Part of a small language model's weights.
Size: 13 layers, width 64, 2 heads of 32 (1 for keys and values), MLP 128 SwiGLU, vocabulary 8192, 1.01M parameters.
Architecture: RMSNorm before each block, rotary positions, biases on query, key and value, tied embeddings.
Each number is 200 + 30 x the weight over its row's rms, rounded and kept within 0 to 999. Layers, rows and columns count from 0. The size before them is the row's rms in percent of the matrix's.

# layer 4 attention output (transposed), 64x64, rms 0.103, rows 1-8,33-39, columns 0-63
062,225,163,199,135,209,194,192,175,195,173,255,181,173,246,212,206,214,186,215,205,170,178,221,172,214,199,192,182,196,209,145,221,226,242,198,244,197,240,220,228,210,201,193,147,255,214,286,195,203,183,156,195,236,167,165,260,195,220,172,198,224,250,189,165
064,217,198,177,219,211,210,228,194,213,187,215,173,177,242,207,189,244,222,201,196,215,256,208,183,254,158,195,207,185,181,204,163,173,203,251,192,188,276,176,264,243,197,191,152,244,224,234,175,184,205,197,162,203,152,138,260,191,239,193,199,170,203,212,156
066,195,194,224,211,210,260,228,201,152,202,217,194,178,194,161,194,264,241,186,189,204,176,233,229,155,208,244,146,167,252,176,168,268,187,276,199,206,190,210,216,229,208,175,215,212,224,165,154,224,248,213,197,211,236,201,233,177,189,198,224,175,235,233,190
077,198,250,201,200,229,262,180,235,206,227,152,219,174,151,176,237,147,209,186,222,197,206,170,150,175,220,163,180,175,194,207,217,208,167,218,187,217,169,156,178,233,211,180,185,240,226,166,252,205,189,188,254,162,179,229,211,159,234,204,162,174,144,158,179
065,229,176,281,201,203,207,220,207,224,149,233,148,168,181,214,204,224,217,237,200,225,269,174,194,189,211,145,226,254,182,190,133,207,224,199,182,227,248,227,242,215,241,131,181,182,187,218,229,202,240,236,176,209,185,194,225,198,202,181,192,210,218,205,216
070,249,239,188,182,165,219,177,250,231,251,194,246,186,192,212,254,223,220,220,215,200,210,223,180,196,169,161,162,170,192,218,211,205,278,195,238,192,121,171,191,249,194,187,210,261,207,174,191,199,223,237,236,174,187,184,238,192,230,203,195,169,197,158,196
058,198,194,229,211,216,179,183,165,188,237,221,176,202,180,180,264,171,169,230,192,194,198,243,198,174,211,195,180,186,224,187,221,174,198,133,208,238,170,233,246,264,218,152,197,182,231,225,237,217,213,155,244,223,119,249,173,187,172,214,237,205,190,216,163
063,175,229,272,208,197,255,211,243,221,218,110,199,173,166,201,220,251,221,149,165,246,206,171,210,176,214,213,143,212,216,224,176,177,198,245,178,243,192,196,187,209,236,166,192,202,213,158,200,215,232,243,222,168,215,184,234,202,222,169,196,174,198,189,234
136,200,248,164,217,175,188,257,254,186,242,166,215,220,166,218,187,250,203,183,197,256,188,223,200,171,183,186,192,215,204,202,151,213,132,171,273,179,177,191,193,238,122,241,231,194,199,180,215,220,224,221,206,193,182,173,188,207,181,191,194,169,225,254,216
156,163,210,228,192,199,203,193,168,207,168,199,191,199,200,162,199,147,185,190,241,182,197,196,211,172,248,244,178,246,211,177,247,236,216,151,217,200,145,195,189,162,189,186,180,131,176,170,217,183,210,151,233,260,227,250,189,219,148,193,158,227,217,205,254
105,213,172,182,180,172,197,119,178,168,207,189,181,224,209,187,164,219,219,180,189,202,196,179,172,185,206,202,185,224,213,234,162,179,205,167,133,174,180,181,186,189,234,197,152,162,189,187,210,185,180,241,192,261,239,180,139,171,234,225,140,219,232,216,274
127,177,170,217,220,201,147,219,172,205,163,230,226,198,246,217,186,183,231,251,188,223,253,203,241,177,187,222,173,172,221,168,157,184,246,239,177,223,190,231,220,194,202,245,199,263,185,208,245,209,213,133,154,200,167,184,257,180,179,202,239,155,215,210,201
124,215,222,172,238,187,181,247,176,231,217,219,238,224,215,209,205,233,165,207,198,226,193,228,175,199,195,274,123,181,251,191,186,208,165,195,225,190,201,166,168,173,184,180,216,150,208,176,202,217,255,192,231,250,182,223,253,199,259,248,200,200,195,234,155
126,189,181,230,193,205,192,182,87,202,165,179,160,178,201,202,166,260,211,210,198,201,195,143,217,151,239,238,173,191,195,159,181,222,177,191,242,194,211,202,212,191,209,235,210,195,204,183,191,206,165,149,174,262,207,273,225,187,206,201,183,176,203,156,202
152,186,213,153,201,138,194,179,227,193,169,253,225,194,246,169,172,200,207,176,223,205,219,177,174,221,202,198,199,162,178,185,187,225,235,217,208,140,204,225,208,154,216,230,152,178,192,162,222,193,227,228,145,191,262,253,159,172,257,199,235,146,205,194,217
# layer 4 attention value, 32x64, rms 0.113, rows 2-8, columns 0-63
120,149,164,204,192,222,199,208,174,180,145,212,185,189,227,164,147,174,225,178,239,216,219,172,181,173,245,220,190,202,215,168,210,283,202,209,177,166,199,212,183,156,213,158,142,154,161,249,183,175,201,214,175,215,194,237,207,191,265,210,229,243,198,219,226
086,191,188,223,218,170,179,200,225,176,216,278,179,138,239,173,200,227,208,162,197,233,197,249,171,198,197,193,169,244,207,150,183,182,188,232,129,198,215,260,210,175,214,232,193,180,227,231,152,221,201,214,199,190,188,167,210,180,177,242,198,236,221,232,265
102,201,226,164,224,160,201,208,195,213,161,217,222,202,199,232,186,171,217,229,190,173,206,154,211,168,203,178,167,174,179,177,155,207,214,246,189,172,211,179,211,237,206,190,214,277,139,173,269,200,137,217,225,187,242,186,221,206,184,127,236,170,226,233,219
108,216,153,173,206,230,191,244,171,201,229,207,200,178,174,244,168,248,163,196,216,202,187,211,177,206,199,236,199,239,216,208,188,162,171,174,161,187,214,188,189,214,224,142,154,198,156,166,261,168,201,182,247,262,174,174,228,183,268,227,208,209,235,251,198
106,154,202,223,209,155,214,231,187,201,191,186,172,196,251,221,172,297,187,177,228,199,185,153,193,143,204,205,159,196,188,207,218,210,154,231,193,183,228,224,192,218,198,200,216,188,192,196,234,207,164,220,212,168,237,225,207,191,291,172,229,157,178,154,237
116,164,195,213,223,123,159,234,197,167,161,202,237,214,255,166,203,188,205,149,198,219,173,252,215,218,167,210,195,170,179,204,184,183,224,192,218,198,190,267,208,181,220,249,178,189,196,153,225,181,264,203,199,249,244,219,167,178,201,196,208,179,248,246,222
087,255,188,211,203,159,157,190,163,169,225,219,248,197,200,154,207,218,179,203,132,199,185,194,184,200,214,189,206,243,220,240,178,134,168,240,240,188,269,146,201,219,201,219,225,166,214,208,202,232,225,261,213,190,251,218,223,154,168,195,205,206,187,176,205